config = dict(
    n_layer=11,
    head_dim=64,
    d_mlp=448,
    norm_eps=1e-05,
    bias='none',
    extras=['capped logits'],
    init_std_qkv=0.0445,
    schedule='wsd',
    decay_fraction=0.856,
    decay_shape='linear',
    final_lr_fraction=0.0,
)
Each number is 128 + 32 x the weight over its row's rms, rounded and kept within 0 to 255. Layers, rows and columns count from 0. Numbers have three digits each. The size before them is the row's rms in percent of the matrix's.

# layer 3 attention value, 128x160, rms 0.202, rows 86-127, columns 80-119
122:132141143164116121134137105158104176159148142121140108097157165124103097098166091115162135156210135126127201168109101092
118:106096148154122104152108121156088176184141139176076125117117089182072149128134132111169125161147153131080090146107120196
117:127121100112101146113111083135102147127172151149115114141079144102164133117107212116153121081195160085160087162128128133
117:141069112164236101133150137093171181102098101086134129095102081173143178128159177150158151133073135090137147102088098060
114:131138178122103147087138140137050142081149086089042133096085121092134083163127086099096159141099106068174143125174109093
111:115140133048169110148106150137077101163181150069164115082154145107111090121180109127128122063116121142196095142158112163
112:128182089136160129077122115076115152117150199116146149130112103134055060139125158132159121143168115141084111109149141125
130:091207161187142112107135136104101175104104173138120146146139131064165112134191103054159083127105168135137109144139111111
110:063190142121125139162143159083116133179079111121147126102129054187117174121148096107137141102112141114132128077127138128
132:142183082181162119115104106150120163116121219106158131164133083139112130146109140128146135118100100113093116110166139143
112:063113070122157129157141132148135106066132099117133043140134206125108117154148116143137127218117141116067139076137167099
122:187122132210114115148148107104120125139132178143132146167132146116125146112135093155117131088176100120119121173121125134
118:105129134160125135091175125149082153106103142169125099129156059139109168093090160168149151102119187149064102088084144162
112:122174073135087163098095079113120155095184054184165072117114132089166135124141129133138102082165145207110108137118097078
121:129142109110099115183087147150118143110127145122151109072145147191112107111077185210213131114155091182144083126107096155
105:097188172123159111147142162127146145071114139080105122151145191097124135101100130111160077129096089136103087131130097144
101:099142073090107117131150104137135135128155105123112171089075190126071166129122133142151124105151124135113101159110102172
111:131174166149102127125093135134093113099105163059109142164072132135124091121124118192063162117132112147110089143107124137
113:081143040092063171156123178104120163110171083116167099137124125054129152141170070126155108112082156123169130144122166048
113:110118127126175152142161126133168098106118096120201149089142206104126085157108090142130115119110166144098107150150158138
120:156142102123108124170159156116137158122151140102161103159092117122149141126127161098106130117100143133147200139132151164
109:153167164090153096147143156148098118197135130144131100097132108111141033152093214119152126165137159178135145133107078121
117:109140150157101135146073129200150172143171128130140143138161133166128139108101151079154151149165105133168153160154130045
118:129100132171166128116078110111059147140132188119170113152142184108130176188111111085128102085080123183138157119122120178
110:146106194191119109157129140101191163140100140098135174154130075120150164143138106112106119065132006134131132109138113192
114:122074128097160118113101098164127182173119102174132142129147149207164111147150111144086170132063169100071133139141130139
102:116186090173151137098130206119106157141128090109148177056087133123134160087182210085136159045085091130161160163139097117
120:093137125104171112142108124100128160154130179199178114095190127038145156094168099121134091110148147078150114123099118122
113:148099139150164109156126115144159126100157140132156159139168070137137098160172124145117092150020103097084129143119104130
131:143180116189138090147100086118094162143035095099145097096143120135111182100127047179163237133163125160131102129118153094
105:106125171107163108126136156091145137145068078172141177105118149163172096156115124109111119187145140065130081127185142084
120:126166113118094154145141134193079062103173142122127156117084163192097145128125139167166124123067170075047133054192132182
117:166122066193116136102175089124145182099098068112133146100094144069089145111096128133154120118073144151199137146173047101
120:132165074149097112171203141174148116122088150060119116150112087138090144168137126097121165123137142152116134118116094166
115:048078089199154090130120133173110173123139112094130159130179184157180072136148111190161125118106177159141123127084153121
109:108128065150154141119202171097116208118111175114117165105163088140103171143117138128080129131142145120178154133073141154
114:131106161120136124134030153131079140174106096114171125117108178131138128165117040144134144118084076126113132129100117110
127:155128100133103139126067142123097111144188129123121141102087191121112152052147079168148130163192090114157121094154117126
109:120112103132116149108131147122135092141124071082145144168175170117174104120103152101106156111115049139080112121106140143
113:145074076114073142127191143120073137146113125125077101062196106131157158161101133121116105120100107071155178118121145091
114:122155149135105173130125086142098180128130146185137140155118090143154148085143092118159133132137101130183095149112107126
116:139181211150090117120157098134141124097145091109108118159155160146099136143137085165157100159092153085133130095080125156
# layer 3 attention output (transposed), 128x160, rms 0.18, rows 86-127, columns 80-119
111:121136049140081181182135184163182145144115143144130159118139118131132185119137108096156145183225152160145124125121139113
110:128100082158144146103177098108203162101121122117146087161161110151117136100106102118123094071120149141133186099149107128
110:162186056092139131106093182146118074106085142147090160095146076135119192094104102114129118085136173101090133107142091203
115:127127108096088103177118112138126100081181104137132105139136203118110171150091098135119151151129159164190123090102126120
110:134088148178159195120131110093133077125082137136146149140176106102098090141194173184139120164114119110092102080138071167
103:148097159157088111105157125115083123141102093158091111125107077104125083127130160069074113152015108109161148103127114042
111:094075128102125108172131076091091130080119096182169142196117133084171133145050104121146112155160121128121115119107174089
115:178062149131094130167169137186167126155137150081106095167117164142112107101077114151145068147063131157056115131108166159
101:163120116091180135146205179082138118089122135135071140122079159111131131163144172152120106113075098135121091150109095168
111:099098152117147016172160109144083122135134099163114104133093075108128151078159126112126140135147142124067164182130169084
114:135088100124074116071101133154087115152155185141129122102113117169035120131145149094132132152164150132142125146103166170
114:124096159097129101137107143139152134157148103140116124115126146096104107159123072129124124137063125140124165115109163112
115:186166119102109121096107129174157087187132135091120135198128154177060126157128080111122116091126065176116091162166167117
105:193188131063124097148133128177110140117079208114129157198134092192100072098139125164115150164150115050109114090147123122
116:103135124097108112072165090101115063166150131153153140152135124139141132097147075079165117104158178159110131169110118156
102:124107139092134115116150114092110087060128149167116100114077127135126123112129097092213179115091099137142089126147147162
095:135114095119134161110121093067111146139061083168133109106085078156192139115130073108138135134091169139132156101136114128
106:096111116122089129209165180109133106063160125110121109163125122121168127162131125122112114133104133124132139171098167125
105:143114122092186111133167104086091155085125113070137104177175133144138094140120190056089150169147117134145177109078138151
113:079150135058135098132138113100062184123147108166154142141139107122104105117161118104161129140133134193122080129116127073
109:138144178151131124170143134101137146111105083066156127076154129155174120083128148131109073158162119107169116127096097167
102:148186123143112125104130130149131138064144202095130144150145116139088204074094137147127133131152078148149152126145123117
113:122123114161142108090156146156108119117129124077172148111093118190118161104166131154129157176100100148108150128122118174
110:082118142175106113125151142141108146152123137153087149185132145070083111129126165179121090115128197106111137133123125133
102:122137140112188108076170158143147105135126105131143096070076119125181082123078120159201104106145153136155136186144105146
108:152090109147163123157092154077177131173213157135152143112099070125124129074148112154135151100053150095200087162124053127
099:127081127173128121121148082123111111120174137161137133176126107163120129088121114168147161180123105170060123148087082124
110:107132097144024103161132062139181166110085129169170127108115134108131097096125175142130205096157096115072099142136123143
106:154108137096143145174104107128166128181075152109127197100152082151186106086177147122096187127124156106158114082153146122
118:168132163104157128140115166072152143086202113158205144146121172077128043195168094106122141097143103107150135117115152119
102:177150111118078136150156105144108090202147125104113138071135148151175154170120107164151068137090189151167099144088103120
112:095108132136123106079113145145125164178151130167133111143180081166088134145192144159106161153114161085097165216090136134
115:144162160151195109061133109147138069162167162098111135142122101156075122123087097141103103160155074125132120116137114088
111:083101096128125125135131099097089104142140143147144123159137152120158096164124088132175086170151110109117135186184120115
109:163095143106149108086162111192099194131160079167100115138129137142100170134176063084089117146122132091147099057184125121
106:145141101154146152182105078164116114137141078157137101167121165132138151134115157173107070143161117139095151151119145065
104:102083129112143111112118168136075133135125090150152189119122109162131145131125195137107141139143146195163081094091144106
119:084120174126186147122143126112161184169122082094142121128082118137089112157150118146122147094104173094167122164161179117
109:132109155125119086145133142108125103089103145152147143156062122141131127211068114096160120160147080159135108133107058142
104:144102079150127118143169094101097108111095125130179163204190173083140097136140086140112129143128172148164142117066122123
103:115115131119149051172113201125133212132126104193122116178169116109137169112091142148119138124122169175149054103125136154
107:151143117127172123133149161143176138106172193123120117153155093149093059115103169106078121074150110115159084151169105083
# layer 3 MLP gate, 448x160, rms 0.272, rows 0-23, columns 80-119
105:173095098170123162195077111129090137093193146092147069116115152096135128155046166106107077124149157135102190066165137102
110:175068132123148111036148124203177132178120098138107144145133181122163097180135154122183094162101118135176170082032122157
095:182129119110133159092080141092103128163197166168209130120156128140097174135098098134174155101138084082164071129103160106
100:151137179085154160058140102092138131159141149134085122168113116189138079128159148099170121120073200101114122120112097135
107:175077151165111136140145107117094153096169154105123154153109169065177123092163100133108143180113094168147116086137136161
102:117175173064137157121131025161138124152179158128147127179130134160141102103100118112119122150131055119145115200126154146
089:148136131070147167074095156165139100171165094145110096105104186150095099136190096144179099127077123124146080141160205112
100:119123089095116109159111106101069094145156123184113123158146109130165057153182126095189115135074122134110219160182091083
094:210148114162123101128169129142172128153126110122148129112061167121132142142173131135147125104126099136181157131142093147
099:148214176164106132127138147084136146130135154169139149087168118084145108093068192162133157153155092095110118110112154153
100:084129115109136123133131138093122145023147169118126169181099127110104190114130162148051148141138176151130201147106156123
098:113128192119156105154200135147182124117150109115107129159148106090167078115113096132163118119133063067126135114152175112
108:172133156127128080083124048128107121103120144142119166188180109118120108079135164121154127201131108135146159112117078160
085:115163151099151110151146182106147146089152138112126110089114168094088157097153151194168186141146142225083125157142132119
109:115130127127108108169114152122096091155169110138106172111123172121085143158177094068132088175171123153138073121179126130
101:098113202115176138117101094122125141079192172126164091113149128082114072130174100143124160157142142104134168082079144160
092:152127172076097129075113111082099061169122127122135096159135143141151144135154179088082117150151155111174104156112140065
103:158092185115154106167079150147130098168173109109102132134108090117113122117106136150154143186130075121086043168208214116
094:146134129134182122153147125071134153167113136095138102201093110166139108163104052142126157101069129114167118148172177164
096:128113125153194155110134195156089125155153172183155159150093155164163159147127124139095080154115110133079141132105160105
090:172156131171152210147119133097194109121120098119174050157117123117112119169107118104135133134077111169115130107224129104
082:137112158165070130148125142133145135157124141144129100089089134152134145158118124140142150133094117146149047127181133178
109:171177157129115120112084130155125162182173094138129078158150165153140170133139153120117125145125129116143127144104105173
095:145176114123169145162081117114143161147102125082107133141134070155111104109089078067116158106073131114138202100182110052
# layer 3 MLP up, 448x160, rms 0.265, rows 0-23, columns 80-119
105:154084157144130115158077128067126137092106114059148127193140159164127118093152124115102106087121163103131132075198124137
104:132124122142095114107125101127108115153060134111096093159188094157083166126125099102097117121095192071126117172178120124
099:113190134132108122111070106074122118121160135179084099147081127098130082094164104189150128099136066129124049130153152103
102:141200124171138179071108119053200135119147166155131135201072124169152112107110140108142103133121135120088168127141130165
103:119106144108163124106143172082199111081118206114161087125113088181124118197106167098152121098163137092123123234094110120
098:158133103148137165132109113165047113088064108095073116063130160168111130175084162134134138111144111116062139098121112140
088:106132147166157062170135080115111166047070117126194094133183098117148150137144104099108128130183133130117193089129054149
099:085164110131132147105156169147154153102092086107130165145121197127126177116069111120091142147152148152200065148156167093
099:108126052040089186080129144134145165132053095073124136232116045119138120129122090128073125111132158152189123084148144159
101:146177200146090167119098123061114100106117136181116134126161149105117111133111175147139136125179118089122110141090183131
104:100098090155099108127111138120131142172081144116185107092154096130100088171095133112123121177153174050134101149159117126
100:060117177174151137123112131136126181115087069152095149125190121113130133152142094199080193116145120168091109136089155134
095:100124154148088137150130094110104192122127092095175171116159129118182089115118158102095129110132117128090129149108090111
087:092134159061177156160139164100136125094167115138129096106139131035136129135118167159141135169173152178089150137144156090
109:134136146122108106148150158128134103129160127180149191099149093076129122148102116082115108123139137102152080074120120121
103:083209077184095170202159149172143211131088122149123124140146153145109113127118124029130124125134074140080130118126148118
095:154166165133086138226105147133146101118159116105134132104155113106118137079146172120039123138167113128166133152110080177
099:075077058102120083144125099089209086131085106137105084175075116158092170194152171181155126130089122111076159121089160199
091:122148105106091131104096122147100123091168127111157061060186118104098149130096171145111121166166161167170136113207074120
098:130096133127138117157086127167142140090106089157127072108133150089138115145068182125133158150102154174164110121172082109
091:106140129181174176148113138118157112162117149156148132163161096118109144148099081114175162140052122122102123099177122079
085:154097144085114082135115135099077162111132144149105144116118129145144152117128145089122158165132052121081091097136133146
100:149133120106099077131077084105099093110156099144138095184155175088115145138155131172108125137166151116171133175084105129
092:080123146187168109140151162144081154145145149086133105170164170155160173168083157158096178125174108106093164088121176125
# layer 3 MLP down (transposed), 448x160, rms 0.238, rows 0-23, columns 80-119
099:126123111115169150108186124156068113071134131132187095151081162136130124154131141129115187113117169159139079112136150135
101:091136099167122165174142149128070125117112126088107067127102129179134118079165126166114145080108162121175112122157081121
104:145146076127182140152154077151130135155074147161108058159113122132128160175127157113140107113155195171144093118170118130
092:097100085117099115130084108102163070122114146150130087107145087088066179087103123110098124133084145134130143067145100110
096:124126178133158082152148157131089172106119107129106103115137075110144105166144090138139076160072099169111133161082099122
096:107096115111114092132134145113116172174167116101071101115098180103128070174122109168103175176144099159132091055144124150
093:110103139094173166104133144107165136142145170099107099175131089055107103122095117110127166101166177152117114136092117164
098:147161149178113126062128111138127107099130101172157125086105114147111050184119137126094122057065117098106119086106152152
101:107025168131161122082134131126154082157161112130114103112131187162150095134150074190135155151139128096073155214118119152
089:125123130089084157139076104116101133094068110097105144147144056146179159120112130105088123140096143113121089110105113109
109:153164089138153043118080147087119101139136072143167080082167098198105107080170125126199151109070129129144122194130132124
099:130122127108179139131152119123163159116172132131130104187127101144114176161134070135179105176104114091116132156159157069
103:147133069111127056182118102115122177169093094104114065123090130132152119138122132138149083117148136086138131132091157107
094:129131211119163135157161190093172179083150096114128150148132124111129222167124183079135157137104208123123101083077120105
102:151147103120167108182155160189078127156085124106128133082106182164119116092184156098151138187149097119152124052089084137
094:180162111124150120074108147159095142110106084175096063154084115106133167112161180094188074158099142127140155146109146062
102:166135150115146166127167148136096124136137113098167072105134144087099097116097143137120112158144124091126108230124113099
103:164081120144121148096102123107130094164210154070170210115152102107120166139129121076171140108160186136093136150124185126
100:167101098107127130100180147149106160117148130200139112087102148135111135087160255097079090135060127112109133132161130137
100:075113059131158065156160131167042176107160175139110152104119148068107170130085141141189133123093062091185122145110106154
087:198122151133076160123117140128161092079108143072066146105151130150100170176080123121119132108049153110178126049129070148
089:109182130155115143158147105096098068143113149163166140125137066135123069194134110116028163063134150148139160121112102120
100:138160083148090118125124131085097125093112162079117153032163103156144086100140128121108157116116121107076079092077115100
103:147176107167134090104122111181081123152120130167082164140069154141176187149070162140140134070170127158115083136129099114